config.yaml
n_layer: 9
d_model: 512
n_head: 4
n_kv_head: 4
head_dim: 128
d_mlp: 2048
vocab_size: 8192
activation: "relu"
norm: "layernorm"
norm_place: "pre"
norm_eps: 1e-06
positions: "learned"
qk_norm: false
attn_scale: 0.0884
bias: "all"
tie_embeddings: true
parallel_block: false
init: "normal"
init_std_qkv: 0.0156
init_std_o: 0.0156
init_std_up: 0.0156
init_std_down: 0.0
optimizer: "adam_variant"
lr: 0.000704
beta1: 0.9
beta2: 0.99
weight_decay: 0.51
lr_head: 0.0051
grad_clip: 0.5
warmup_steps: 310
schedule: "wsd"
decay_fraction: 0.302
decay_shape: "linear"
final_lr_fraction: 0.05
batch_tokens: 131072
seq_len: 2048
doc_mask: false
train_tokens: 760700000
steps: 5804
dataset: "wikipedia_en"
Each number is 500 + 40 x the weight over its row's rms, rounded and kept within 0 to 999. Layers, rows and columns count from 0. Numbers have three digits each. The size before them is the row's rms in percent of the matrix's.

# v: layer 6 attention value, 512x512, rms 0.0266, rows 79-127, columns 448-511
# o: layer 6 attention output (transposed), 512x512, rms 0.0272, rows 79-127, columns 448-511
# q: layer 6 attention query, 512x512, rms 0.0342, rows 128-178, columns 448-511
# k: layer 6 attention key, 512x512, rms 0.0315, rows 128-178, columns 448-511
v79 117:511517480483495549484540470481487522499530489499554508503558479471536495527454442512491445468575433475529444480496536436478533517576581529585494472506547522446549503501546481514512510510442520
o79 117:515524512477550428519464503555571547477519519447514498488514469470586531489450431518541495548523425488524459508502509491509533508546452426465530492502518485471567496528458553448510481480462568
v80 116:518495456551500485478483488476535515564523516523562507460503535529485525461533491475589552459483494559493508420457494490486501536411472598525456501492447469527561445503484495536454437468523488
o80 122:541487525466513483552510506511499501455543567526442472503499526557538548486484519528390507494514476475555477538583572499449513386442502493474452446565451499392436462473495483494542456422481515
v81 107:431471474420472519581497462522509506473484508513483499480580470500480467485460530488514491517502554495438458471378484499486478500434488523490503499524527517441490528550490411431527480464515534
o81 107:524435466518516576457478522500480491444494497545522489505423467524459560520554533507457448548477553584474481549540509514562552535528561558559506525470444469538515512499498563523505490546482415
v82 114:498499522552450506479514476499476529479502487511545508490505520544489529491413624504508539515441471516411487464480519545491491518425523476550550528535478527496516479511480486467542514464443521
o82 118:589500509520500492537499498541472466530462522473479452500532523428498525495508436586524450487571513537501494407536434489455522522597510495507449490530501544522472499513543493512539405566547468
v83 105:496495483485558465597543498466447537454446442550538615500496485543499488506558506440513572504480559508493535476499541484433454480474524452500457537487503484448472508533507481523449517530476524
o83 105:489469524459542546489509533464534487531611465504518526506550448434476477526507542564504446505507427452557503566547422521546476486499517462515480410449521516588472454532481486430528537435526477
v84 108:432518527530514493506527573516488451468441508540501544463432517509465520488503580522529412474486562436492459496471504592505512442536538463568516531552424437459517524443515457486494515521568485
o84 106:518481521416412506535549469498492514505588515432536496506552468459501594422520422514502517534467471526532497469489418542552493511536509522480526515479495501585468528434429544501480525459468501
v85 112:470509508475493467521514422462492488495519499484497383486510487501538544479472547491486469590493500589526502563424554546528567472499534466454464584502479424490464526529508475523566536547425502
o85 115:511476410516499527531461474584512434448519465530457544500408473569500471525472510591544549443463519558546505510466454484526558535538467542471535499453513527540521477493510550519419513513552441
v86 125:473486438472563439632459464510475436514540491498529562479584493499504494484526567474570514471512502435494469519506532425490557528515477576492556460520478470524484552542512553514510535439486486
o86 126:486490534451481472475534515411573533493513474506499482502479575543438421468453521450439418491486501467470467426582473574568499507548509460526395445486552528471494407503479454518471477458532509
v87 113:557532619508557529470523568565476505437442496524550527574453437511516507507500498533581526482527466467498505483504481565479485486410511546612372510491517467432490496473491439446508459569536510
o87 112:469488386504386529498506459456507503561523429484479572414582487516536527528512467539505520534494510498599445497514514486521454508467537522518574547507499460492444501456463525564444496433439502
v88 117:563518478531518566409529489499493508520482522441514440431489487491455550530444515524474494488531543578527435501505477482473454476452481460476524444461617569554603441461554455488528549520493479
o88 119:484479512498523456580446456470521528517531561514542473539523469414496432511525507524537515595501436458456519538553453517483487504463458512514495505526490476470508495511543519477464427547494530
v89 112:561453534538450526524467542502384509561508537475485478556445483563463547438558462474501486492494527379459531551550454529536562575572485546465539474495525533565511497452518546562442539439577511
o89 113:435505612519539477489557510473545522502463516475523475539481511440550479507497460552431525492541530567488479453437504495447452449500434557445491543542461545429534551519479524537570526524444516
v90 113:601518572523504499471512457554490509415491526517536475599434538524514475513448508521586528520494432557487498473475501514498489500537531443423430470496531578527515515540497539436470543589530546
o90 110:583519437500489490493590498443481451512520522522534544500548452511484478468545540467482518530489549470511468514463516467516450415492496460480530476536533495479469556514535443469500533520520569
v91 118:515511488567538555518525466567546485406528513494449482486483539473514495477474518537409525504431523570474511506467490438528503508487540399589532466514514530511446421467533450471511488488471555
o91 116:580485417455399562514527533491567585485518490531449540446479557508539492483457500509488489512524524536512454509473551514488493446432532445517529518499489465456506474510443508546441489462463458
v92 111:557483445561486429493406528492460462509478586518523483506531522442517521525457513508538529496478511472571526516534488472554493468493482454447445445416480418535556495405536497545482448511552443
o92 112:457519595541496458522582492513491493501530497485485541507477587506537416512566497478482530433472531447500477566510539503412463488523498574519496559530526512441482512482530563431459542456490474
v93 115:500458490484466535508536504502485453465445515508496480438462495493519475493423541455469443518527484514478531446384553500521443466419428522574477532533457503533493489566518508400518545534508499
o93 120:534454444552534551517403531521493466500481485527517525540480466570442490496531444498554488506500489510484481583518489500550540510504496474499438583479503468544535539475414481547522432522573464
v94 110:526460536516482478526478542572486430451487545464452454459401533524505465455484524478469515474513506536393420530498506469482537495492474566452518404500440575573476499467459544471468547503558521
o94 114:491534482427550521507513553429573563537505522647530539530558420506497386531538528422431443462541457471474486478471527482510472514458472503536506540506479522516500452521461469582478482476525440
v95 109:510552559642523503528484537465521519534549541505537535484472508436554515536500534519512438483541576445460513557412497525495523461478516480549437534467458466475466531511511391478494443507494505
o95 112:520492495495473494542506507460472444445474475603523470426525517473436555541564424441524526533477430508542513486487544488517542507503443482472508481507520530509494499455497577492480510467473512
v96 118:550477500500462454577478501492406514473485517558525477569541514475492576485379492449533543503533467486491581535525439478525458560529463482461510458509547429506511577467556550545528513525461503
o96 120:567477437542522538461554544463459524583490450439541492479483554528495455501580542543424527494500535516424522520468494483429446504541495535514403498520490550530548518582539551494490490503544557
v97 120:507508495566483480542489505467513552593520519481481564429515564482535569528496556554392579520475564455506512526516481526478472491461488452560568494492515550462524457511522474486445509444515459
o97 126:444509566510481420537488524425533549448467504503522469491515533454438460460531479489555485394500375460464512442508447567465539532505535490524508518486494510444454510531542534515511460455532458
v98 116:458492503554553491597492569547591498536490501485556593489550489497486444530458440482517466442547541583569460511506475439473479500455534555543476495516499575437527532542523498473472537451491478
o98 115:512525555418500477482545543445469542516522492602466493452466510486490505459487515497516453567392491474478499456521513521445515472507476509519483531495481492488547423544447479495473534506492518
v99 115:561516458504536480476522559541513574442492480507514485547503516493454517481460507520586491475571498469461541541565460478474481556482466560503411496481545447499492495528530529484427609564495467
o99 118:490478513497569459583541513426489456491528509556519454515527531500518461504527527501476520459462492462469482547514472564498494447495525545496489409462455505450448451493448566524504477491447569
v100 117:545528448429548470535474499571485552504463513481489532532514466482496442517530493461516533488487508476552512488508428505534420514474481530448512548506556500520567501512440590619492551505442538
o100 121:564528471545498483485479545464422447486512557375561466497470536576513549479461473522400502539521480524492497579514555572551503601519573550526447397488484494518567523510522478490595503520543463
v101 121:536502435506534472508470465472491494540528526490483540468490519549482522510488536505492526528513497454522545523517500539498463591416439495439449533470616522474488425451537504555450497423441451
o101 118:453381542499548435554547534483487492493441421499522443524471511473553540478445482542483484480485513570528492603474510491505461475519538532555495414536480509470420500563537540530560495488462455
v102 116:536485487468505472564485511527479457427531565503403485509509466504483482463535504502514541565494464475453513496529456514533542492499482469474435497520552561475501551537519530550417491487484518
o102 119:544489466480415492495578494459497539486434397504528518555486567578543410494526501470422465534493551466577477446430522497472436568452528499541565504492558522514549494460503532544426533455507479
v103 121:581484584513501479446537580448546500490479477502549518567520438516470524503457487449533548482493422537475547505520553454429475501484452466470494458487531495509471540499492541539461577537526535
o103 125:495459496524552449530484458473507487537493460553546478528524473413495447570510497568478497541488527444471467492547467542478451463494505517500481529501490568443468436539597517407535482536504505
v104 113:508485507515519491468490395509483484481492505527519534502478575449532478482542532486400470475566504463488473490488427484527552522572488417519466504529568457498428496427434543510504477508465508
o104 116:515515441445454501529547543497511572523554482489512495535517478504568531466511488549421459482479522570504472492457495597551505523451454480489509480426475507519514570526551528486524516460529511
v105 118:520514539513535476522545468509495532504525469522537538567520546528454494530465480557515563470484520573533497422550527505491502472475516538562508526492444496454516476487524517484533484519512474
o105 122:493490496429467452508517509486526534476497508407502459516506506545569514455488573468507524452498548520479502521528456515500523522536461510423479456493451503503380489612522508437527514508526531
v106 113:442510412514505523468480556467507496518519459508511505490430523582504407490585449518467425476451445523578560437530519496538499495484440538354477474525467502484455499475555607432505444439364549
o106 115:513482520543482485526491499598460492473472412550493493489551534518495501446495454460506451495526551523547483588465554552509506581417537455529467504460546510576581506433468434540558565506500438
v107 111:529524522441542486501508506503423510499523529476520529486418477508538512434495438463491433526551525447495509430494577566474497486520447558384480571458416413515477532449501480481495483476496538
o107 111:504464495518556461486512507479489500438492455470481474471546544476514443400456463544419529531474483536542470559417522541589527485473556445519513499533526511606509505547532503531503542458555455
v108 112:492480465449520559489514510497488458482497556540509519486500424510486432484509401432468483513477458521525421479518512457535538463447429480402462446455530527532564514552511497546432549563528545
o108 115:531486524503513498489416429405573493495476459487492544476499560485501432519464516442524522548485488414517423593522493492545514554512553528503574474533499472404589512485511513498503571517386406
v109 117:477508559554483482494514482461481501499496442527546519541464503560570585524436524516505540507516480494542431468446591490448492481518502472497446497497542503404575543460536392540460465504519503
o109 118:465503478449459491537517475545452518493503447483508467509530473553518454506472528578475468503462511457531476520522473544468525448531469504513487504454520505522497544513562530437490492495517549
v110 117:522480446477551498378483520463555443545450523496526447517510520472463487444481424547488540526493520549426478486462525516504432494454464512488560436521556393527555465489460533511436446440496476
o110 117:526479545561510465577483543513456521450522475540496421538444549591540500500489570479436441546523556540540508583527426440436489461451487515535475554444401506485431529568515486468501484463518451
v111 122:482502506462466492539534497445474467463502512477509520454500489528509565476420474405517472525610454456519487511512440497495521535499548522520454504513516556524569601519552531564474536450590469
o111 122:535554428506400510385487466408516483484518487463458477568544483553559481513471498447536533502458473434458463482466521536494463523536561483461497463479540500428505539439459571481483504553492551
v112 114:495497505519483434538513594515437599489482482559522553526532504497498505495467531480534532501530464507531554463458526510501544531463545439552458487440435547474460559511533475550495512545477549
o112 114:460495526529484546505508482535455436497437489543477590419489541517516534501556455530593488504470494416480553514541546537551441486513488575590451493565552457503533491431521545492502541551495566
v113 109:462506457446538486533533410491475514450395499471530523509440528460491531516477454513489445480515562479491439528507537515511474495500540538350498433474450536514448548531529520505570479541488529
o113 105:500468496533456507475506570474529481437494424515496456478566484562505493485502515511482521551478556398463546513435503536557543535505490545561529481514467455519502484530574490520473499470488500
v114 119:401542470488545495520473484480437480532533492493493526537520488526473596522529520530501503433511513487564553492509511512503536500487487499564552494511510390493557448540541521462500463515474496
o114 120:498514507488492504483452481456513518498544538446449446436581455455496418543403516458528491498523483548514495622550463505557455621540480510483476456496479458525500489486409472539490485469513501
v115 116:580523465523509470492478440546574482556445524477495486521462487460499534486510549435527454445467528511539473545544544415496475520556487466523528530480466486557525586548558528464459589470539501
o115 120:492510547462483461603544554445521501442530459498514452504558506548472474476491500545554504568470508451438490433485403566548537503497491490506532451533507531389471505503489506533514488461476454
v116 119:464493496536530493446502552436475518481488476532493469461508451448509454518615468473521485538503431489600528567478576483500512484441496494503452456509498506456525482498532491514443515557578469
o116 126:472477485457455467494504463479501489466501498404457465468561466571472513502420509515563511525436532447552398432511416493500536479514537513489508514432498484464466489386479525458511530524400480
v117 114:430493539432471539453467522497592556594539476490492526460619517490539537518494518523513440480549521549520531468465530467437473509501517496572466535495541480494543528578506456420511477542501516
o117 114:551522525509511495559436477562511480404432598443453500501455467538418500492525543479586510473480471513463495482587473476503583419503535507525547485464481477507514461471474480488478434442473483
v118 118:498451526532498500459549543507442486530521495445507466520471520494527534531439525486446438480532549525421480476453505556474496509507492468524499473517525495507488544498453479406384517464467448
o118 125:457544519514547555527505482450510510418457544562519555446495433455510374513562493536511425492554509559460506562544410554470541504427436520486474542511486459524460506537538503515484479547574455
v119 118:539529457459522496476477501563526562464517517475455489488534503473479508472536505526491518504511485570494487481521489485509474523471510406466526479475439526543503503465537484552512539581518509
o119 120:572455551511475420533523556515487477429525563456512549488396493505554511521452474572478581540463469418512529507517457469524528437528569539567495477606530476528499466472491559516490486481482433
v120 122:554493461569578462488506457533486540517547513538474604456555549424547529496510521469474488532486556449492470496538548542523490449519517474456419555578446476507481467467483505610472524450542539
o120 123:530524541477423509542556546437437525463479458578543461476438549546462436440496484491433477511502512486576546538492517482485509529557510431501486515480542551542560546550529483435521501464581438
v121 116:603475544407485548466485484546521477483531507530529511577447477518531518378486462499496518487486457454424494468498435550481573536557474461440508475485417461509541519507503538459531487444571545
o121 121:499552507537522444437463543437532526522520472513481474515446560523572477437489459529474502524499536477508526428506569431546436496479565500552495543472512542462475472507505502530523580551472512
v122 113:476500496396493490452454479492466469572501507453469521478458439531494519523568423510479557553502450492507539504448520510469468479505478584462502510445475525448549520548477506483494470541437497
o122 118:527466567547602495496409531471511460492517518434479478535515503531397511523401505463524483527510507525543543661454509499594522559462452477558508465494494477553525558445432458522487499500537507
v123 115:514503510479519517506508521526548516459505493502461499486454467463484576446611562492551497474563454458582477470475444547487535524463548526536454582525509433529506473577501561509482455502484455
o123 114:528550507528480492508528515534451498465471491470528505476530476562550467448510531487544462471468546489531477571539510520547530416453569475520555460481511496532455465399502454499523456498504560
v124 113:475516534488529437574533524441430517520523471471499516514524475467481549504502561546517458509500557532503449565484525584494505497513481567461529472521536501476572502460521483553529533448490516
o124 116:450474553512473512484461494488508489544444501542527458508490444446429427517467532510521503494460495504481540540545515465506488543485536530530513505456476415479497456484525556507427568561481439
v125 116:480504513515509550527531524509497509541509456525521558444514512505434480456459434458548460477444567471516498495507469505520425507495395534549520458494524572458503518505525529454487473472513532
o125 122:572525455468401527469455490428561510507465420526483469554468551502445546531501511403550501520507504454557484455493472553431465424451588485515484545497460493506509526495452466493537498443479526
v126 099:564494530430513475444509493508534490538516543532464527556480512469499585518486507524435506486495524599508476475438523492433526474468574376495544535515479548572498513532479446530556405493519462
o126 100:411485601519465436494516497577543549501457520500514568502494496535549483483423537498544488530468474461478508464541527462580550496524508511480488463491559512478490505504546540472497538480528474
v127 108:526512509507509527509502510518576496495521490556538513556553473546503517536530488465514481545549502559523531514557468510542468487489446474521506517508555554409463507485415475534490500542489496
o127 105:499475465545436462531500508504503434443550494506480520460480529545465508533512496573520522563477534528574479462521426541519484484424566531489502459478500509597483524486550497471469533485446450
q128 078:576480468504497455540532447515495470450496464495472543539538450499527543443447536540481544523477520541538537547601478447519485511513540535467568562519500513494464562465432544515617539580514517
k128 075:549528504519606504410517477469429496503499536537512527553502498548542473543541539517511528503517457526518467430530463508523477460485500522459534487486458495639515459477387457520494585495548501
q129 089:594531481550593509457531436483565472586537529418473529557512540439490563470485514601522513462603451499507500454497559512523516481501513523511547522506483492528449552460490529431568427432464508
k129 090:497511492472501564501447511503494529499505556460496561458466476486478460481470514520496551543521557478470491471467493522513495464539560482517523472536520497482510549520505534404518501475417530
q130 081:479554437512495558432585476474620461453469497490642529536485528583505443560516582452505490459539432506489468494496506535427444506540500520506482465496476556503567446478540459585587506454487477
k130 081:547462506473461575498556514474515494530486513486501543520492533479550422550550517482536454389473459476452497535480551486446445458507522476461543497521479474414511499529511476553513536539521486
q131 095:518445491557660466487500529453488446525535478493486524467561452543456524454433487439543520531450503476522513496403477430517547522488487525494501510480513477507480473461499517485488540443467555
k131 098:433449466541556577536463483473559488497610525511475463441449483467433526545460534487455470691433541445521471399429470461555578508494480467481486521502538478465449483484565534444451493533537477
q132 075:468472547469568526535421467515465507426492463474484583574493528565457457459467485455516408481490528486491538414527512524541554509499470493439568447483526547447560492445497496530448492575527516
k132 074:473470481477511521539495511540511461502509483513486554491547453466474476389487494537483467469467516450516494453534472514550510499492495463471501494435471491447474511550486537451531554558490447
q133 094:497544466494507590443474555529517593473467537497515504498489543524464499486498523556517475458540531585512509484494514529480517565499587502542467432514537527511530466421572471556523508476514522
k133 097:483525479457471542503517495533560515450497523537549420417599512491496477446555517547463466462496510545501444527515510485498523525583486508511448441455521530492501468495523504539541490526519580
q134 089:515510508504466566499520530547519534462488434553496484486455489526456458518466514469499504525476513525513442505477499529499533451512458495481478490482385544484441442425494465573461522532597520
k134 093:515545503499457557528576462554497476480523455495526415503445475517502483392531552517521463445465511496540506463503483495525516461495435480476465542468486505584484478445480619565567493525473478
q135 094:484520515431510516549453499451497483515499522502470526496485443448453541453493486475578418513487548470563463486474501550529534494541516523446522463500501513546476497521505466401355442508481549
k135 089:473567499507466563523501536449568472432533515472485453433453453438413545473464512521579499487518488408481456453559495536552484469499566518518498491483540466555422602437543543428471526452494520
q136 101:440486518503520486518512436519531528473533490522547409475475510544540458531566478493475534481471537464509474485530556458519472444497460480431484550521532461504467444493474526449499532454441491
k136 103:502434500535451519535477499502501560530501508501546423527436484475467444458466540537432460510486532436523498529526469457457473389500416466445426525533576482504452494533506526508445536487467478
q137 075:436511441560464538452559417463493515543509643506460495499462523489495410533486568504488539474513491512495526464471555500461530531447478549530511500446515470495492537486444506526447500393472459
k137 074:464456507521426580489522462517478482506509537430450515508468595518534389501484517511497477511437486497488554524482509485484491553444483462482482547499510480422477501503439496532452496514445510
q138 094:467526508502489430483482494531487499443480492556612496484506426534540525569516495466509490478510498416508450472559505513435450493557467503482496502525571521456419468482509561515521502551601522
k138 096:489510494546483466413451511512461519485493483601532490529481483453433507540512554516461374517490497442469512547518470534499462481482440517487512547536533483457472492505520523515500555515585466
q139 094:525525515523559528503534538488496472587490509512457410520504543481478472474529508511500529451490479496500468427488512500471481436496576550471487473523594506596502438522464511471476504413520557
k139 089:526500485483481468555501550482536465482465440461456417469502469561422519476450444525507504556528542475471558499429486509469460472561539505523455496512601525451491517496499573468475451490480546
q140 100:457510454554469518511541503526515561559434586523444428492500497450470509515486562494436477498509469481524479533536523572440415454481477523460472485513538486473514459492452536429487458477531516
k140 093:506524493463546495536527447443509530528480621461509474496496491536511495515438541520448517415465496491518512517519561544461439528480492506560487505503533476583466536486454463524465500431466506
q141 085:441507465509511481478456471456468523484539510509481539519442485505513437530479511438502506487456510435484525423495516498518490577542486521533508461485515508471506497483556494500418484516567476
k141 081:471488478468519530528506583491512497508512452552455483482523501444502467490481497478497434492450527435463553503490475528466495523499511489478535517518539493399474507504534507542411490482557480
q142 092:551558477508499465455525497472485558545464483467470550508541471499505473497487509540442556429471546462515525483519558565572458453510520527473558479532540481538431549507490558489530449515582504
k142 094:433562547448490480515523465578474531544472531488483517534544492539477491426513517555551507478509471454509536475480514580499499463505453575515526479549570525520461521509460535469523519533501534
q143 091:507525603515533507509546498577516532489526446523518489459440484469542499508497530510494467528453490462533499448530500469548466418503484557444468551585496489471467478550507545462524487573565538
k143 090:514517515495549427510527520523440506520505524546451527549523491515595513443468535497480493486486487508552535496489512491534495464488455547515473524590525524546501468556436520493532476538474420
q144 092:530479428486550478473445496480449525465511501495494532514569498527472453454580459548544540511539525520487507483395580504468538589525524568498572497449516490454488553525456512541486535463408556
k144 092:466473480501451559535490556497534464546526481517542442425488500452487427563559457597515467565461506521505498462457487533503543557513530484538477496455444534411451511461549532466437532526497635
q145 092:550525479506513497435459528485443554480484526564498517546447411498509514558528569486489449503448470524490475476503522489501527509505526543528500496488516513493487468596484543476531508465556558
k145 089:555502524459548586495470588511479502510523507490540472475514501412569510512547531501492484480460492465495487520518507548484561502434469505521471477507484485452556535515454488490455468446561497
q146 061:494503533425534508505435580503441572445496462542500534475497442550465547541518441474540543466465453522467507538444424512507486510510504497496449486545492586457539485517492480517472525506547566
k146 066:496553552509550486538498515528537524505524450513537445446533507542452526427521508517514534508492485506524399493485467522542523480504501508492437455489504558505534490482484504465466543451511471
q147 069:499563545399487464519467511489486505463564428463509543536515489485476523482548475505513541526463559514475467471456566542563442576511538489511539460510480535466544492530502469505495555436492569
k147 069:501532621469423451487504527516480465495537466521540507529528531527468511532532457493513597528536518454506431535486537564478471495555553459501478460475481519546483436503451514458475546420495564
q148 091:542573545525454563449498422478460555534494510457478502505474417455540560524563508487444513528524456595514460509469454495542513432498582452483437492466523485592447533541543517413575471498589583
k148 088:536558516545473577466485499512450544463548471440475494497471459442497495452533470487505440601528469564473478508498488485522512527532518446466450516536521494573506557551503581489543447511578489
q149 085:470535495489471462555564510544501496528487420525560441479456454466482507566528514525547573461409518471544464449488504500461486472522553552547505533518510527451464418515486539434508476547543533
k149 087:549534565444523500576571495566472560571505539578502502426538481442567538501582561527547535392465480417455516477553541512455532461548471558554499497527507521537522471498381511456522489500476521
q150 091:538466535526450483508481466534505516443470450466392452528549503437520482442544401451494557507518559506503571519482501512464441497461447519545524530472417496492474513483473424461553474531502517
k150 089:490528472536483482566509478555569521536461394518495431475540485489498532501558430440484584437505563473493498481501508487489442501507506568481610445494487490503455504476566496529505465455494548
q151 101:548548512469490518454600452493516460554523559526483455484499453459507511446557556533477545448468497468565527485511515468495473480467487554459519539526536429557441470477429465451544440424541504
k151 106:548555542486466435456505439486468466534518542500490499493434534527504429478473504547587478445497491449504535504534556478479452485467493602539523539562538455529492578474371512470531473498474488
q152 093:427470480515537456474493531455550467469499453523509473500548500507466487628470475553513567529505515502473514520506538500471411446547468520456478530471497429482528464527543511603589496526550445
k152 093:447455468506515435490509520417507495542483459480451501494550546510491476548519470535533510454528453496535484507511522492449502454542566513493531491445476525517460448601551487609551509568528490
q153 088:443520563501509609494538543530486443472519528580511541508527456456520489443397446451483421493603512517438541421580478518555495479437504499501436468567497534486522470454555475543529516550520475
k153 085:504466506510558542497535491528506477454501498432472621560451433501478462417483465486507447503511475523510582484498482516570515568515499446462514459536524437510499473498537457514512516485462506
q154 098:530485505498502483597518511489518527505408362523508487466507519538472498514505451473516517535392498464502506450444480518468453464537451507481482512535546508434492493487483560505511565580625554
k154 100:531501531459493517483450540506475482500494399558480541486527478518418577484483551542543449498500567431506502425473476478444526439559502522562517587494511549461457536457515597465519509498513462
q155 082:503566483479488496480549438517543520538523542503549486494531425470506520537573532486484531558487481504525438494460495482487394499520524496461507586530435484509486438577504488447567438429525499
k155 076:544556590482495471484515457485475513509598547457557509526464542493527492554513466484551549506498490472510421521528557511444462541548548534520475556503488517617477490496460505451554535448454516
q156 092:450491550477578576485482546543459516537470530504494504535532554532505556559502452465475502478533482523492513438474477504480519538493554406514498364526564513520551468472523490566483479445464502
k156 088:474422487487512502571531558492545484528484486441457456508499468491445520504551443500406452527520475462497502567431466486440474496521530453491439460472504453395475502503560568474560501489444605
q157 094:441469511469398454563536540538457461478510513576470459414448465488490475553484509518572529499482517465486526523491512530465542487529433477501501483513529458476527470477459518498482486459531462
k157 096:495407496459546524554506499465479475428494470478481499517475465596434514538490545530535530477512493478457579493532468492508524535487437457507505528498512522510450492409535482552465476408528506
q158 073:500553475435452471536498447557483497505505616466541489490492498516399533409552504478530477480475493510541467503498546526493442575508494480476517536495484531419537501503505495445507477448480540
k158 069:539558582475474425511480480520482500481568601540563486520517547497461513498523523510522506484439510481515459527511588519487495546545504497529488503475532494538483495496468508455470522431483551
q159 096:538499489456486474464497477524501495391531456529501515524521454504559483471505543375495586480445481480473546422565476491483559510454443463484508557508524496470494474455505493488538454497559506
k159 093:498509481472556480520471475559544511438552529547513517573502561476601463523554507456494522496494563482517452481511516546518547503453429523449480498578521466467505423499502450493468526507501482
q160 093:519468429459508387465457420481502417502426484554535503511510491550556474532487542548471527448504466555551510498531460500472591510562543484515530498461488498556476491492427442503507522497431428
k160 093:494435438508505477510492435489555514487493437459517431493467551481490481535494558515532527488474472526488522460474460511440495499453497514504519558427490504507501487449517471431531526518474529
q161 096:533448432528506460527469597461557514514465527505528416455545501512455494475522525435545437538471524491472485542433489516457524554530446518545515469487499513444538527474539493470407516472441549
k161 092:511464485480466588517468463447600483533537564513557447432456473452524547578541527498517509461497523480493489455477478481454476518468530525500550518428473526576452555374546501473482468452485514
q162 103:397490526511527480510482523530502507455479481516602553518445537547531486605505433558458476514577439508480568557514479463530468532517529477532476473514473512460543486502520440568515492561469331
k162 102:489358513505521431513545494507454489496485443453507494522471496550478511529503465504428464515499452557517477602452489492473451556522476525494501524429459537464489438532515398525568522526446490
q163 074:478583503472481505463525484438551496566504499463519498470481486453517521489532569549576568527458533485484447551487476536521481508541500486494496570532510499497492453491449421481526488561537523
k163 070:523597536440475445450515482461533485506515536552517465459505499523555523475510491518595591413469496482458420494550588501494540495556513545558470538455535482581449469495478455493517503507447519
q164 092:505481451502513519492554496516527480479456406495563458535602534568495453560548501540489562466536443531462471466463509530413495484525539481545487527471511476514550440420494492605608510493471497
k164 089:563427459504465497512555505538501514504502426506565453521540504475483408513554520525524517442502494554515514514478553507391570484547466481463502522449496537415511501481543541521513506581473542
q165 104:486559555449511591408503514466503511546450485546483543470485498439609532502473518517436486538564476585435494481575477569549557514483484484453442454535571512546523439467476479470588535578509481
k165 107:507532536474504549484514531486482485502508480447490462470477446567526442480512506499501537470573457556515482527515513537540572544526489425463455517488588421473501473519504461450516531464470526
q166 099:523509580541551535507499512527483537558523505493468443495471487460477517453480546491513488420385506457521562518518517508493495486505483567492501462540481546456488579518464529411457544469500537
k166 099:486596553503492516503491496530492499512482530503436474431523470503558489471470466537520513470496533475510515516536487504516532483501505512468495473497480460523501546511460571429507519457431464
q167 087:521477460530461463549498460499530515515457527562430504536548519508537491459500564503438410540490496488477484537507402489491513456520459492524562523497518493546486463451437495553463528578531481
k167 079:565516435444529470469589432505492557514484500532547477613490473565526509433458548505552531472447508525458487424467525499538439492511476549503590519550528514538499491451505508508559479559465459
q168 093:547521528539499488542506429483595462469557513493481505482508468472492526495526577563532455553430507502557454497505466497459528434516490476447476551490485540489402518508482508422510486478546573
k168 098:548565483497559566475489448468439501456516549490508561495481518429540578465461581487488462524489513487470504438513496498494469452467504490484440525538531515565503528484411531446542475483476433
q169 096:540531494456544489494573518554494502483485525493448493489560536479462494367488471456513480500525531533550505476485484478489520477432483515497535521542493548481504467488479450461502519481500577
k169 096:429530484447519457515539497529512478473507465534486485507561572496471569468506433502433484594494497506560509502480521464572502518449481528534497468582500441475519423443488464526473482499508516
q170 092:515440497499586432476494585475543462505529450463550496494530488539469477514460536464561573477444479360446450435495480483382528512506516535526496504523486469491507489484481453556481490480402535
k170 085:493448466461575556537504563409586483490496491473405503430547455453565536566492501433553516475439565457434482507495467481454501495475557516501507468497515478424473479486508485493472513542468542
q171 103:493552477507474533477578489577564537529515518477539448517543482411506606477557552497468482549525471582525493524540546505537429435499457475474492519495482537496485455507506536492529465543551509
k171 097:576498562509435493475521521522450521524500531485496516577534500501570450474559513491532487520512494559540501536500580537468498456550516554486533535571525494526482503568475533506489462513497491
q172 082:501493526472503499455504499551495475484376479471496559497609547521508593506467420510484563505554508574497495444554481510472516450488505492528487467484504550513456514501514501484558496513473488
k172 079:425505503541521472483475424563559525463439460500521498522531555541431575510565478492460556446525428519459554430430465499471478498498520575536538452504493541510520515527490466465509538524506525
q173 092:443469498503484523468477491420526473488441444528542533493454532509480480515506529488536508472513490536469526576473480527508503526461531471486502514499491518581516492481484437546444521562483402
k173 089:501483467525415532531462502519517512450462464512452468449469479578427511482405565476556566485470523512461461502431511467548500532515567446471526529485548515509500582506495482512537549549436463
q174 079:497471424451549455488539509448430467594560569473458521463541510505470526475421478572528517493540536521511540569472524505552505576520551504505559490485546506449426529521518570481444511527458524
k174 079:447539461536473437475466457471509496545481571572566457439564459510422516565479480593509569625530450524502472498485448539547505508516519502511518461439495542530482445512486524535426535532539563
q175 096:530503508500546446559490492520553476559492491485523502527517540495446487502539502579481546452469469435535501548468548541431429503518557531451511553494503456464472525548420481496553423447473507
k175 097:526502496450537444543475438480484480511493524491510545515517532534485558588448494503503553444497556419541466534478550490476433485510506524514545532493502512542513510491436490473531494490475567
q176 092:510516494482497523497553503511583516517555505506432496453517498482512417459488509542470465468547564551459542482542559507532555472481486531503551514499497535459461495452461562503523516514460550
k176 090:553487488484473468442522497532434486567504486500546558476532464489544443458517494571475503500499494494489563500489486543499459513484439498434537479534535565464478466541432484518383498503462531
q177 088:492445489507469513561493561532434568482505501517438447484526481454500504513531430503527522567471483478427534570471512443460481554485403533524538462515537492414492490532382518469456408557507491
k177 078:540555506506519464541528472477476454558496502510502425517568507524455524511506466545553495504549484504508523491519521524512540509497509615499562477541474552447507493474464457483463464470425521
q178 086:475457529497524527520538486491486451476540510552458511471522468540531450538560550527431516421427469462486491457453471475496624537508478522486492474543528465499557475511400467533484493415426543
k178 083:473446501472512527576554511494524519451522510503452511474474487497557506478475517543527521469460525536468520484464465448524558535494463466493520456533531512422531477506397492474495483532459517